config.toml
n_head = 2
head_dim = 64
norm_place = "pre"
init_std_qkv = 0.0504
lr_head = 0.0104
schedule = "wsd"
train_tokens = 143400000
steps = 2189
dataset = "wikipedia_en"
Each number is 500 + 50 x the weight over its row's rms, rounded and kept within 0 to 999. Layers, rows and columns count from 0. Numbers have three digits each. The size before them is the row's rms in percent of the matrix's.

# down: layer 16 MLP down (transposed), 512x128, rms 0.359, rows 302-401, columns 64-127
# up: layer 16 MLP up, 512x128, rms 0.345, rows 303-402, columns 64-127
down302 072:475464434453483558562492530459606505538501497506542418432446517470564565500453508541570415493565475498496504520523531494456441524456500508558593526527471509523533503495598473549475484505562514
up303 106:407542433578571594514417538535548476441489444515543539537551481496598464430556524484438565591481510557518413472524459508516512451426505515481412544433477547536464431544459569562463572471531478
down303 075:556465506538455410445520477533504523533576483548554375475469487509435487478577590492520465399481500549462502521556610430482494545473426479553490430584462430481508548463635479416510492478591512
up304 099:538468473567510530453531516499509483438528408393514403594533531573517531411420548474429481533533513526468505473534460550458568531624525543574542551506523542424474472465502513474538453545562548
down304 109:495560380533429478475489582621495439553508544436532510543524512481500568424462620527458509500526540498507503478497447489449560499519520517544487479434549472498517502490547473543503552528541523
up305 097:410568494565524434564490476490586459480521454495549605530466457611565434468482510504565438575552463492552543524589583516560514461519445435415518487551516508481547506487567518423456539576430523
down305 098:437467448424437523481623575546446564560563510504454520553458462537460433547490404481490497484468484541587552578446403577468506550499503514461534468550492569509549494403455498516561526596573466
up306 101:444535500514574456571579463518576452459515468524509528479561574460508453437543499462490516501494454483552479597533523494590541503483434562535560480487618512570582476483496504447450471478468555
down306 100:502494536528522527487446472510503492511489500510429592382505490529444522530544543494396415446504571350484467536517422492481529480467478508523423410502528537380462482507508465523485482499539437
up307 102:509493615377540506508512445603545499433453532485560486459440540637547485454506518540502417457542483483498492471442507509471506444448510484513536540497498489486423533482481477456518483509559584
down307 102:554384457496553554578433506456433516480520456570519536451533429446461502486564600551475547348471516521522500484388575519431533440509481555499589462490438560566498543473541509470471468476438382
up308 100:523533488511418651561558538382531559550441545436537511565513562475465554545428437485528460510465453511477543447525537504541509501561580519534506503468549457500504544527452475525511422478584540
down308 114:522483472583479486457513514520412549553503552601460535445483474550430503614426496480502502512475515560482509421516448497484514584492521548494575592491546422515548491449574503499475498524449413
up309 095:499450475464537496523447416429459522507505456522537476529532488450533524396449456562459538551472548493617558547476504420501498532506525501506423462423588584429514512567423435533514511444568561
down309 094:481477540466434519500415506548483552459578532568531541454577461548474451545457425562507457495544542426492531415428455450505504485554534487506438573486489411447599551550512491517553447460407455
up310 092:445472522507404547501483454598545587425472550582459584432494634534541600495435555502579459460573496506517525496497490398454490471483513502474501525495489493508487477483525437551485506550523495
down310 095:560483476455548519463529466520502537583517452481558538452516425500520564452549337442583523531507570530474487498526397576539495510627527525504583530465550472507541581519409498561429523524531574
up311 095:485494603496470505568553506500494445460503499562548471481560483474606499470588478641554509551494467472533565461552546442546470513546481560514562485507488451517532516473561532390522426419495490
down311 100:576444480580479514543498533557530494567462482501491515432487553481547559581526508626493468542483576511403473450492532556545408453538616477505483476467460381454511415530569517561476524548363404
up312 103:449444474561500497464475455514492541503505449585512502530520505535434418501448437551414494488526491575515480456518525449538539551528453513516427461409566562620461478454517423539437531424549563
down312 110:498496588457473549489476447509513554510453484527477562507497494513483530503494494436501539446575553460402464563424510514536501513462480488543458505491490578489483477507464483485579504670415476
up313 101:523565447517366501481550438543578537529432510468428563563554500524496491505522475472526466515502459523419493472619532472464447501442513546527523544452561524520591463463432511553560531576448534
down313 086:529477601553473600483470569489458491469428594489549531492382462441425405488527466499524467458376482402580447465584514466539498507467512453458440490531526382504569527467539517487512508456458513
up314 092:539450472535525547479447494454471500465513580568494444504493490535476450495477423466549488476451521505391535476511436456422556564521438482516453490434516454409401529493509453521534485497492507
down314 093:514463485554497583484449454502499526549503557485419524477554375569463526507435493532540495471503465529673458491499510483475525509663585529424462462507448441561561468542513520557586510487575537
up315 092:523433474469563517556432457495541503528518498484400443490491490614544576464524466521477503498408502424478602449558516464541500440517507498396573466480504417488584510482594377504577459511544470
down315 106:463607496580496511539516562474371390469565509522476533570487473456442481464518539465499448519482403604456504492441475515433635542507502468459473560523515457462522479590507450385511525487531515
up316 108:487555500568494541516525462366582454480531547576501397442513516566493452530501445558559491561589523407475550535466541511461505420527578519525477462429491604472469468585549511385514653487587507
down316 124:585529486549440374541492542405393467522553518503530562450460558530495420515463473565543532515532513464512521482477547482568445443488494467466510500425516430529444572489442562420522531557524408
up317 109:487606467558425505456543538457491486473485418535524475438478595494529553483584541519477553520493490523414469507483457610540499488490538537430440527482583515491512480460486527428493508459464559
down317 078:495443606521467526500483490546505487475472446485567456558495433478483494434526529531530480547445578526421495540406622357544542599473500473442477575443487518472421493472510458459439517552436449
up318 100:512451448433462546512534412613534587589526523439449447564542553498458536490487450494477487535559418512507508471454498514464444608559412485477573518471573452462509408586420408511449466510480555
down318 097:470485443489545534437498497468488525475457443472409476496497476565480536591494568532558506480476574419472465495514567592428488446420382471504514499491518521443510506577554513533595446524412469
up319 110:456470469521608536452515452485462447389462569510567482521508473525522568462475522577569533544570476550462542531494379485449529472494457464455569460534426632464585476515442516576585465496507464
down319 094:673485496496515551421458452589550526523438597451560488400490503467438519512541514479512523444472470495542457548488427485485528537518483537449455536537516489624568495451462503512555511445479537
up320 102:449476564531405500448488479531445501475582438443567549561553525581542414551507505560474534505526477466516530530513586545514503472473480554526564556379458485508553521412495565487578470525533460
down320 119:468585466518483459437562526509473562500449536629478491577510582552394505483536558553551592440531527457537552437465450565446436502497527483490513494583549417504510513507422435454548495505470540
up321 092:448548518578452465467514560461450604490531446425529484496468491524499476426515473546516444531473560575558541444455541485555542414562517456569508477475510441563464578482420551401554536566559580
down321 103:494520512552508465544518473477443442546478574470446439557626562483509559520421361563546463475543471487474554442515514584474411549486433552511448526491570503530477425490553529521527453540568410
up322 099:413462513470565526535501523578455450508515466470592509529504567545475502534456371450521472423579546518592502507414580527457459439534509524474489484531436485478524446494404499514383533441433552
down322 096:560485503628517540491572545478467557499508495485530410455512467539502458407531467564467502479429578497524499503491503393514343548486481542503467514478596506486492561530558538494508472520406393
up323 111:514470475482446521579469460368454474496504403515507494535450548495474518531540469503401433404572520439518466481518498516550569570499485554536578506500515500473468521510488405519474423512453465
down323 104:511516479478540483479482555531499508446582528484497456495442399374520574490619552508493641530478513374583531548517543446508496517440516534500512448446453479452498490533422469448438514545470476
up324 089:473412480504453545445526527598467447463562473470511533453409474458454407481522458572520512458477476505494546483453497460548603529477513487476438514445524467519523466527500617467541407516550511
down324 081:491455455482530453474505438533468550492448491472564448630440549447553553562494477491522596499452476489451512478467574609460408438469492565556432430523424439384533528527429476516396520445501504
up325 105:589485473555463441524444614515531488423494557478550564592610460469492493501562542470517422465479452416512509553525592532496551507498457555535441401475624425434524515493447530488540531545445447
down325 101:517466481432490612509506526493496595423413562502468464481459456484367530464539510447492435433426486521508477463501559471480528575569424509425528467448520556525462483577447502589495568478500419
up326 101:518489457549509514549557527398562527511470403595492481501510494429424589582644432527589462444441447478502487454535498440561492439532472509517513441534540504500639555527485529519546448488489558
down326 100:505543526431504508509497535523503527538489514590506548449508409546513529489453411481514421533548471508463435434517435477544527386570579499590437493501513485499489532483404476606514426473536516
up327 093:498433523458615606467508495547497447555481511509499390469503387513655441500463538429519482614445445591399598525549535495593456511557500526469466491442423487417438467509581534497487451497539548
down327 102:504541437501464497547502481488479502483464550506476535546455475526366541485439545538470588527483504501519541458523470567428464503503411535482469372544498466489551475591410473425513479519512418
up328 112:533457467391501524429518485523418654442539472466560509593511530472426429574474506545525475528525558462510486578410517410483528462494436508536536478532478527460443547548513462525424385568527521
down328 111:525550541462508508457441473438457552510501557548485601504530499546497436417516612431580479423572484492470398548444581477460501489521503418506491483459544521472408518466447532441524540562543518
up329 096:599509584461432645442549444534516484478547537467539485458542557576449550454495459571497546534426515501530468463449553494549600549450473514551473477430437589451503550559508573476466554528473530
down329 086:511426408537528455485469551461500485562598520534492504466464417478427485523433525535529515452610506552548445457531580579472522468586498508627513456486494603584450450497486520572470523396541478
up330 092:612364556529497499504531485490453472501478451458502391565497570554542486443483490522446472519501516573512505568501406481411483504542447570536573491509478414492498459495514467566437451420481442
down330 097:433405492421447474468509448456502535554556510522407516516539472461543490478467492448538491437474403464461610500455450545506541512543481357422447530579529425561572474472548508415554506459453559
up331 100:468573507528526534445500486539421487547470563517505531508442463502491518601481521504505375590480484465438378458469559538537543514538524435512428590508548480450554435542547437547562534465453468
down331 098:595460497551518542512510505501581497539402555541468470654571558478384515457437439518500452498499557526472522571476484453422471454554522523502421475474609482571464497555496602450510432509454516
up332 102:483528468525493448563511498540473519446498461481501468594569481610509520518567532531522475485514469463510598582499552470470438487546540573580476527564563503459363479435460547564516529498423446
down332 107:574414450525443467507435494440496497509475507513590565415501501508465449543407516461506502399477490602541521518468518585515497478492531557516462567522466551510450498588482437471549523410429500
up333 102:516499547554491548477445504489449514516480437455444464570518513541485502512674580467568474421468476495533526575538556457450492473563553513492513507468569452554393510518470403554526463450571481
down333 109:408553541490537529565441494547411495489471522498461478528455531393565487511511501544453471520508489485486498468415397608482508501395509454465616464470417432499603579540504522519474524560428466
up334 106:477430514463462507534573473495497585542510471530573563434545499369564461486469516429507448502491544540480493502589467497545520559522452419597425553526502600387560377572450436500415550538530536
down334 111:465550611528481537557494496447566572435483503528586448419506415486558544554430495418471472482472491514460390495463496561403486551515623437502493523594508505467490499618484540484500571565516498
up335 087:456555486492573585433568561547549453467563478487527541584503521580518522425551472498537448443504509532452517465470479476480525494489500562383472542437449570477410533540489420526432401480570452
down335 101:513406529452437497459521547525476509538462508486511521391476505593487562534423416434525487465427447461505449512495514545450426413486557508523494517480589483439504620416423560579516443465494490
up336 100:433492450482497488556481520491546427565572563461517582457503444392493531421520496492435461571432582519550418578452581472458490417525473487576546514477587483449460476513419486482561500510565510
down336 097:593465468517500434429453535446504570434516512566456478490509338507512544508522493460459472453505494564457475417511471415510515572504463497467583496495449461457541555517383514421518514485519520
up337 096:448573558510507559546470488479521507402553373474402430485461506476568472521501467518580445579437525519471547506577508446398513465518479586451510521400490451442486524507525595582530533428556517
down337 091:491455503525567460538519501467471565496486470473451580458608534448507493551455449453488522484574509440562538446395398506521445580495523471573453527553434535510534585442500596432472482447471518
up338 112:512577474455501483420572502519497518494608422485530594470495381373489542562582451516446474505494538516471500488535487466510458554528564524457461502447571417448460482481454436475553523585469538
down338 122:492520575393563451550521503506512504435588450514547492470560508468506441533419553563457579517533527515486564517593422538564539583582520408541611498532489456430542527477443498486468523514420462
up339 103:477557473483473557486529487362477492529530589480592574508482482413394506559564517557609531511528539451473420520523572455522490495407590536550443509450541515563509515527458511432525508519480551
down339 119:549511524441489523480455537502463452565456502546379539413506441390519497422536362545490456517485627511483548480512482585496450515501532460449610451471430482422527442452516519553501480549501500
up340 106:594515523477523486545541391508512517515569411544491522514507544461533425573512457548446468568531504457493592415439501409524496442475460444546505394480458410538487461527453504544506539497546507
down340 102:397565510447401468571520515451527437478444495432474481361499448461471463406429460518490523448508475514427462447509465485532569500549436436534458528529526472457409480538494488516473488467528477
up341 091:535582543474538662533523519501403456548547515541499515525493525523545485553613555494550649423485512454448472444495493464499559493485500519558437461501544549425508484474495450512489526472579479
down341 070:476547528571492475414538528410580441549568432533565489503533525529561464574450495497424528527553534583357553495535597555488466602519510579416477600463475487486563536442553443502518526504504584
up342 096:517495541596550518474476538525431388463514389532400558558444480462488542572445511395473502469526458524518453622442538480452537505553375553507481557477529386496485506437446505494620538453507496
down342 093:374503445386490491500513506447518503486602466504521495482467483451501484410373513534468420486433468448435569410441509549443472434510484503482465445455540504455515506597602491507479463463539552
up343 103:513451390478433466390509488555486468465517536535509532548499443505495494510487430505490467495536556553537543593572494467506464568430562566424464526482574474482406518533505474543599576576607628
down343 101:626554483480525475440581495492476598536493516452471580397461448532469517484545468507489624526464552391491479390433453494550416451475535513514577452464439419441542516486495457444495466484437462
up344 096:516403452472479478504450471414531578483512517482581491507471444531442491528539607475514514570480405403522531435427520407457583495530467503571543538392549434488509502497449452545517471585530481
down344 108:551413627447518446551481440530488496536567513526420478443469476537410420493437442552469456518427585492496458523481516499592436508530554509478521455514493482551555439494484507418410449422541530
up345 095:481539449508429572499487583553419525418473524361454569518460504555524550507529500413468531439394468436492438526535508482414485499536449455457494499538489585488447503459510512576608483553492436
down345 078:520455403506546512523501414550589533372479497450553496615509543423593454460536492614457470593489587550469512519456517453498549558467511552497490503470449541407457462514503452510458460530504448
up346 093:428499520463449497509504533619453621548480542447568486544531510483468458533456537419587519550514571490516528498525520534473509543450420436507560457465546509541497443534507438545504518512467443
down346 088:479441539557495501473509408439608449544546478501416420412432485505477501478511578540505492500523518503446530519486520532528538485452546595576515364515517525588507524343518447421457458485414494
up347 080:539469497515439558489586458621469470482506552501506518397557562530486448454490528527529400496523403476484445595586507461512566452575475546535614458430499393485501408504485500522520426527571471
down347 072:536446535512534544470431504474601538488560500504454487383516446497521549601500467553412543495479585496574517481534452584507570580573527613461518550581498515560474509415534485525429503434576607
up348 091:386465476493494495546432460490532568476454531485645506549437505469515624614466551457546478581497463475454472500528478559498469483459486380467437549500473487567485418546483529426530620571492529
down348 097:475418469480436482375566524534567521455554553433479480470370479473487466473457546572439445407570501511505582569507492539583556595572551601488503504515495537498440479453526427512535519479515569
up349 093:562450504478496435408463406588447469527544522524485484469399517448580516586473537463540442445500394502553523460570521434469505547430466439515574467427526507612576481468520378523564502499462543
down349 091:486527446560471522532638554472559513421465587542492448623573458459513493536499463544530472602471530449488545446498481363510558551573560505480427478558399468546493546408486473520468480479540471
up350 100:467551496452578408512522472519470393441435490477479457498495420518529481517538537542438538529407522645525499453568628502476496537463466644428563459522471522450428530433501504497499504578544510
down350 097:497590399432526460477443483559544533477476504543377543390498513484502515576449483555552518530493515361497512530524464583466520538457492494367611522509508511537529551507505487543476603481482523
up351 091:533462495411560474465492477507494439519534507485522505466472472498433420455487544536468555511419409520520444488480543437486480485494462465458375535515500477511542517559450542424458584523501473
down351 102:503510610518577570548502489441538527582444509517470510571457459470577391520606548457544551485452479485482500456532495477521463476578529389474530471616537406475440391470488446452477520455584516
up352 092:538459561619432482453489441549461396480444391515492469550464445587595528500447493490543472579414459593505495506463594528532431547487586463559540524519518508486470465476478500444444479420445505
down352 098:482552486539538549551570590402455522547536421504454458486439520447446469544458512492427514427510540517478447516480473578506536507444387434578571452592442400498472531511500446615602464549550519
up353 119:483509486545462533578506490436519465507486486464505465512549514579472528409459432455525432528482482571532462551612509494477423499557465480432562527567454567369452466546491486502447508514600508
down353 115:436512567567483502545470516444475467496507592451583457523506523471582523402524490582545467466541511514587481508558515469519535508515554498511459531429478499489546540474535505520502489513579461
up354 099:472540500513555419529490365553489421529523468500463576501614545503479400511487535447424500468474437518408520479515603559592447527440428532485455493453482466492547454477562508528477478587464574
down354 095:405506487541495536548517402468516499531496532538438475499501481674535473480430491586618491620505411518436502467418377603451509436440505479585494524448510471520535485453496480524487501471371544
up355 109:547468583553472518450405451425495457545427495508526508483582584508528397503509581614442562487476501482530527500381458469528524528534400506511375451547426517550510443485507554485504486548558476
down355 125:568504560503571421571456552498434563569510520503508475436449427502539461533384458590484414426581506475415494483494546499513537510520420509567484437460450465452505587552437521524553558439473530
up356 090:594467503559480530521455478439528442521479480559480430544522562373494479512460507533490619457407520491569515510531540485505448448495462564526496538530404451526493508550424463481479414474538451
down356 079:423476469516447560469533470553500531480476526418531503495582554568460536546469484508519470499515512489532471436350438444583452551533480555490517441540520418450592390513534578409530538524378548
up357 104:371489511432454527485536581564425510501536518443408481546503544556567460508503565519543538459436453504506454503415580494525537541494510463581524514409498446565478609533472523519458415488479510
down357 093:419581510595498499447498465484458557476536528508566422653535526531442474522346495513480477554506542499477536564493471519548493493635528576519423579483557510500480503573568521504463492494467401
up358 112:528412477543417477481562496461478528467615604448466485513467487421502503505579588484511510489511479446592443534580496529495579578482493509477445543549557450494557512551450447515508408471473518
down358 102:445536406514458486489535539496523571596523518496524470552502499572372519519544437346446499421505442436470448504469409529557525434543501490506494592543547502472503398497502518613527493500529511
up359 097:504517519510546585429539501460447504454595487555502449517581461576512504396522519554462484587511395404458431522490513520428531439504600453471515466508550540471416451482393507530558446492486520
down359 109:493546529494510486532562453450597504410432561546493482484462575562540438477540513410482510441544543545527466503437529523528405665565493559606594476456452453369556500484514502439484476504477431
up360 094:465630475531502533464491472466496499535554527483468491544450568410491521445545456496484433493434506441477455491481570591488593509463440496424510456448483414504499574510566504528542564582459576
down360 095:495462522494485473408469524452539558498496588536436516402458480400503491462515587432571569338525526409418477506509402518487544452422439527551603469448458496526426419463450430485498511541426520
up361 091:435495503435514507554534575427517514529446455406534435491561544547515503504414554500518519569446504561506564547483493561465553502541461411532481482487543494443555418446460466478517502458599560
down361 081:509507515417439475442437578483527580496484474519500567402485479448478553513551516467460545386473440458554444459513519444545523539497477478472640490537486571591437559550562483488499510514527504
up362 100:532454580407548525511510520382530575413556459549427545566506489468515523448518402495449467521445549537557509485498560526432503455436540462470460575432366557491460454536501519383472490517507528
down362 081:488502459594411409461570541506535563546440527486613389451471503444479477605474504503446517502538423487550550497443493499526462504471465635452510540521578516524525434487455569531436569451544472
up363 119:515446594493446541562495473489477555579470546471575487532389391461575496476535516483514534457508505486507519524576508474434495597457357485486531472500467469529569520468538510514559488451581485
down363 116:590465498461448570510458426494506439522580455522445574499540534511497577540470491437478465544464580447521495458522451467522531453591502521509542535502568492425493471470512536591488483453516594
up364 099:498475493611489515507538438542520613479410419455409522543474539503438460481568528486467510467511502452450552503541576530473534481498432638494513566521513465470506574501585474464516522627444487
down364 100:456499478497516521486502635576505473530432459566516578443532494527471416474501402487464458433489523459433473541485383549504558456531465451528556474559510498543418520458503537517539495476540485
up365 117:492541505560478464422501525517479493507564467500494555525536504442526566472423485553535462404516557570507529508434552516504627519376398529508522561442561428495465552577516469517532563499532388
down365 104:556507487521447619550542449510504449531461580431515434536453471508471566475507519496557536526537535513481492520462500445483565427469578455414422607510481501499465593533532552540493444533400390
up366 105:517594545540513369560519408485478466421587452508381420464471543486446496473488532568417496428594553517500449529576494472447446525552490503466513500594489550509442564471518477598493570499499529
down366 093:372467468546435566577483499457488388514594688410475560464494485513589499440471456560473481569438534464540512421519480501505446516491499501589429517426465511453500484507525531584525476560389513
up367 096:541523473519472493487460561515513513517516426399477436496498549407417410500446517437458456642462601544489524429566469555479630415508472457475561401477504470499566478537577458491513514502545540
down367 089:487387424520447493491509454458538581548571478534453512420506449619508474532450490560550568442536556512494593561472409465481507462498593431501442558540424450561544498479480500550522461476483482
up368 103:429572487520491574409538493446482568519652539462484538516564441484495408463465472476483542476458504497399492501539470544505507510506479503544432537412528495435486489526477445460430497527455586
down368 105:539534484455557553429459485464544453489436521461441478504391600516444507514486642470627524444469553427548497506552523479547506502546498498460529471468462571628479523538516529434557443451497510
up369 093:440537528483538459485547540566399421548538456604526469454507446522547431513443521465480450401511442514498466512458533495476530469508504374493438475448478434579569497578549479425428519488504656
down369 083:465525494525517483520451467506535406443509558555476497487462503481444523504472560599593479495527649537541546504512509510507480539547538510565519478562527499458500494462420476525484465472514576
up370 101:480481548497466425504534530595446580437478566485487540495517451446490565489483536558537389524478438533432516536497586481544498550536542465577561542497575500489588496461481470461492508456447492
down370 092:462395419487438561518413465485544379474480496517498542532535484435509447435486505486422490504505491554513537479444471498448465588542576493453505448572497529522499468461487575560528500546417547
up371 098:433488562524496573499584493548453465541518541490454493641583486520544536506440461486541491452516457603490513350489449435379510470497499543548517478505577509504499558459542521485562491517554475
down371 107:419513459573489581527454509449444487436457501487484447449449486523448521502427591512514472492485570456487477515498481564504463555426589538520466529503463534385524510565560400439568443449450501
up372 097:480522415526418563449604579508529436463474504584523507423508553380493423440538490474536545593520442572485530542539465548444506516566534598517552374412426431502558389454370484444522536444488463
down372 096:538530546512508446475551557565420442459499479439403476359434457487542514498504565499405528407499612468484513455474466482528478557609485542534462519501483509491458564571484466521520492422486585
up373 107:531545582509520577502408516473563438557399466501472433541537551572476480477590534569493552511544617457433610504488602464470492464583456468487514544488508503464493545568471536426524527500457482
down373 109:475504502476546495516574485600475517517426499498548488564482496550481479467618519566446445435548532443489402585447474577547525566551485540492517493579450423585484430423571437508503437531494614
up374 112:577354485463549466505517543458633474601481443527476516549496539435476411460482427564495475454512618491394428504486528474486566530527582524495465458497490515509487475518492555394544631543488548
down374 121:483447429594488555461431543520436464478516507438493409563618483475487509583447483549528518510514603452501591484508566488539431523461564541548427525563634467517399515465547554423453446440432519
up375 094:468500544459528569507482457450574470471483579584520460541417411559514592519365480525540490511545531567468496513488525541428641497511423441554576490595607479534540579518485393507357525536518470
down375 105:416517581453568482527473524443525496529501539471448467575577371557469617494485497474501542489521444499523486466424569467567520416441473545469400476492598496559507506564442550553468495490490538
up376 095:467535516527472539610451564492491591528434502387448428558602582551450425500481527510481475526477549560391505429534525404486498533572532564509508484451622535518534480531497559549574437575491531
down376 102:500590539486500549462559590523494446524536478537467486517459509544498545384491485379477534415510508534493435563506527516597562537516493473400415504506502459503446474567547460527573334535564479
up377 091:403479461493454547579456568616520523508537534551582497554450485438497512511476447540536451465460462494500551550494499597482546387474456494406462576492444501534365452540565533433561477517500556
down377 100:362485497488585465478465520487390478507502559479438511446509460494548440436536510487487439528456510445424488554504515541410473530498546470485540504500449516554514573386443433669453503470573506
up378 096:577463540491394465562500562557501588474535431585482447528501611574375472566517508558447439462441572523429575453523498560533470502533482483452527471524500435439481473501471483522611491490449534
down378 109:500480498525438540510452486625465569438490447411467505475462479434509411594525574569481483492469498558455551415480421505440441512470474539485403487507466430513507503442499434593497482606536467
up379 095:472477478519503428553578475523536548577570500476379418497482526513573581485543553486517475633570527418508496491515585529515498520483463468498445447549504514526612540430436405514527568494515484
down379 080:459494514554490619487423495519578481459551547463431519624595497495476518463497523410449497545499590505569479498491523472472521526493451512529546424497485408498458466529482488468482441489577517
up380 097:443507518495443527512436506551441461521529444461504573511467524480590543528515426519634485544468566570506506509483502466475490553460466421473489491473508529515463410560460487613469462472464522
down380 077:431500420541547519479502518494585500480468466387528456340391445480533641417485452440399501423449453520474571481606497547529485540444506502484533483542470601498532523397530446469478459473490469
up381 099:537415502580512439426590451498513544443544578562506420554520511472583446402599607462541456540427450511527537505491476514525483480501543466488567514498448485556550445438521480508530390495491508
down381 094:580519454450532534548559478389571578567495493486511561579421551432439553469434514474453591512472542459420419539509498551512520477519534371551479482535446431536561504601471541429515425431563523
up382 092:510536544473450436484545526541465530474488424577513453417648492419486537517461424525501605495545508514560475535540600563557556580569439521498543420533470536498517529513567557479501592495431505
down382 092:526517465436548559485574534456465529611538447530483408469561421483454515509496503524505466481549559467403503558542449486492596506587570536459475533453583420482400489501523503528553440568557512
up383 106:539437535478458524581469447407490461500453529529564552501531451610465410508552442557561553437537510466519534534439505490551493441472436491454451478447560534611548580481430431565515501469441480
down383 109:425475419528477453467474560513391476543493495592449529536528443504421466502463477462500567480503493493547611407454494437441482440466527541499547600441512494625543496488468471411467446478506472
up384 101:568570494509457520522501525531491522564492484446523491490527536534438586494425469506505558521501595531357567407517558446485477569556524499566431551547479449424486542506539537540431441550514522
down384 115:535615512482481557580483470411461584472554471546627548521518623476506506451461470461475452536463434556550489549547444542561461523512548466494523560516531601518556589498501556434476460544527467
up385 102:511441537559524538515567490508457404506507466572500429534446495478426493621581577529588532551388459478457460506496457444450484525524541488466418476573506484572523453423451522408487560537414516
down385 095:564358443492462506515406419452555532503392523418476499632550481531545452557488512627472550444478577471546494473465536455498484445531549497549536416470441547536536450511528527558419548400481559
up386 101:491412462465483588463504483492464484439517515535493493478470556598493520535446466440497501564460489471494474488519561570472396486560516472640566494508494534549520471559562481486514501581458501
down386 104:483492441531529379520494508533498408490592554436505455481460407507486399540505446602541515524554504448481576437460401520444498501547477571500501591470517467471520538418483520528423448506548431
up387 103:436595505501426526455548473532488513487504402599459426508436526455602412468543464561526478524570462458564461461568502516469475557543428448473493593464558413528477446498575446544503501552480393
down387 114:381468506387484557476497506499514471432548494432595499535534462588477450402395541567539490486514534515488515482555487451595426521598530507499501554506531520460500475547556456498509572411466467
up388 100:492391541405446583539539536523543495590566458492470549578465463433477487412523480513537414497563459461568422415529522485518450546502437520464457478541542503561493510458519551496465472514377584
down388 105:503601506564465480569520556529590520483381478395469456561480573611444485552541463443566541531529526555424490418429435471542525556460538577555547475498514451496511459459499478575549436505414487
up389 106:448597494442429432462537514459559456506583543647498538408479559500546359454470567555536471439503455533475576495461551474469550486583466597419535436589514410517490451556555470506498459445523560
down389 110:545451519426612451479436527517382455518584466568497421487507584458399565503470515476551539531537514506447520514596482570517529566478585487501523503481523475449548498551457446469480592437495461
up390 108:528556632620485426510456444535561491542532574407499526604545491513477411506523546509414477466470464457496540521524433504439523486452421527504529467507539455421582421541456478512469500459556556
down390 120:495531527617600530505438514560466492548483466402477469540506571416465466464512480597555510524517467524490557468474508525472547528576489430448501516416494503593478529481514551501430488500502586
up391 107:489437554534554558502475513480469440479536537449511481518516504536559432496428491513437511470525545521493470602499509505552508474485444444442641573437597472475437501550542523471479519514508503
down391 103:600546485488467466486482478543507557450569465547459507526513558381578521491511507468413464434462547437518552395526578546509499610502477491609576435457537451412526515516501436432527451466558528
up392 092:383546458498490458481481446539605619467510439643507474574413487421398493532461520480462539589504544515512508527518541527512455490516529546521449515485497548438498504537491385540563539467550507
down392 097:474497432603527481457414556529562569516575443523461537434477472543447412552577497540462447546483500405522493499521483565521496552568474486590452427492502518460518542554473574443420528479556590
up393 095:478493576567618388569494422553538556495534466529453515511561379597444535492449497526519468469647469489478490498461482509514508495524540540498473489458503514490390474548487475479471509543502479
down393 100:440543501532485512473571475556516555594539476463348469470403427643478540502577471454466554472550425404561468458423541531501515474486415516536580450564569429488520517422433510485480557519490518
up394 094:500485453571466484575574399512491540587533482541569520648489457537489534448433485522507555502544509577505522493585543505546478490471514494518555549479503504563500504481431476475476453459483516
down394 105:456417381496523533466467395456624540480511589512461562483564539563512506488561505506462463550548516508446479450465495495541601494482658435486489454510510532444566505484498471414504543487567472
up395 097:483542481495527491548474432485455400570508563525491593562498506495455508398504508499510490538442501544484495499567509428389577508403448539576533478460531536539509504553500602508530460492687492
down395 089:501527539462461535529523408496585516449469525561498480445528456470477503455514472539416512451569555486529470507405375520541550533497518485366492465539512452608527458458470556536501538542448505
up396 105:539496507470511453489497536474464396483457399526512544471636477471587508493568448507488502458561503486570419615566482455563582593531591441462534446497457532579426489537483483497484398433463512
down396 095:422553410465528429497432538454439526500544549402507511590594565452530501520504520558588451463496444482482510530535522610466414462471490458559468590567598458559461463541471538423477460429408500
up397 105:451479491424472570531594550433468546575520526494562489486455555547484483504451466489509481476512610574561558425473421470546461501492300514525527544492429529575560567521480533494526465519540491
down397 090:436454562436485497423466452561500573393513488454530512442465506530495509529565561503557502443552508439534474502499519525400488468470394516489568405488510555475493571544599473620564463438470504
up398 103:498509524559422485501484498449537406506506535532493479513457508422441478513402485527535494490442529573495441454482641533524496523463491402546532549418420430420499474513576530445488468348549541
down398 106:510570419537423511485448524509571558513417447619420540532402544540461476526514451478438430565487537478472493480510484521434460584512533453560545491587462529435588492493432470617478567506557458
up399 112:431463553507500486514566504493520518608466582563489472522493418519470471395484548497494561604380565499461493471519613492482522426493449420501457445467538500489531500512526439445414541541468434
down399 123:381547480449563545475537437474511597518554534595579466634575432521499499472549506505529507493469473557518557540467474525550546436450438396585442500462527462469500495547461531558506498526533529
up400 100:475431478496530529607483405488564516498590513580521539443516506597475494571534475590433542476432458530450544556529527409565533531411491466562525495431449486523479529501520538443564515411517478
down400 103:420517499449498507595549543523501569512558479419465468593476455532459435493454632419503524475545499511457497476530396644492469414495540489521445552560487480493470473599483509480467552422531571
up401 105:504554470451506559497511427483537477398513540502440553545434545565473485582503560611502538570505513486424497593515490505506530531475445545463520520536475516418375373391488459477470492537473477
down401 111:569511488581438582505511557401542438482528545426563425493495418490498491520542569558510527563517517510549531461426525497450564527620481534556579549491416389471577398512559507422508488494491459
up402 097:533497419504490541440541431459491456604428497442328566515458510551484589442552510515623561508500475539524512558534492575463453444542537483439483518550534526458498541435559535419469469541479568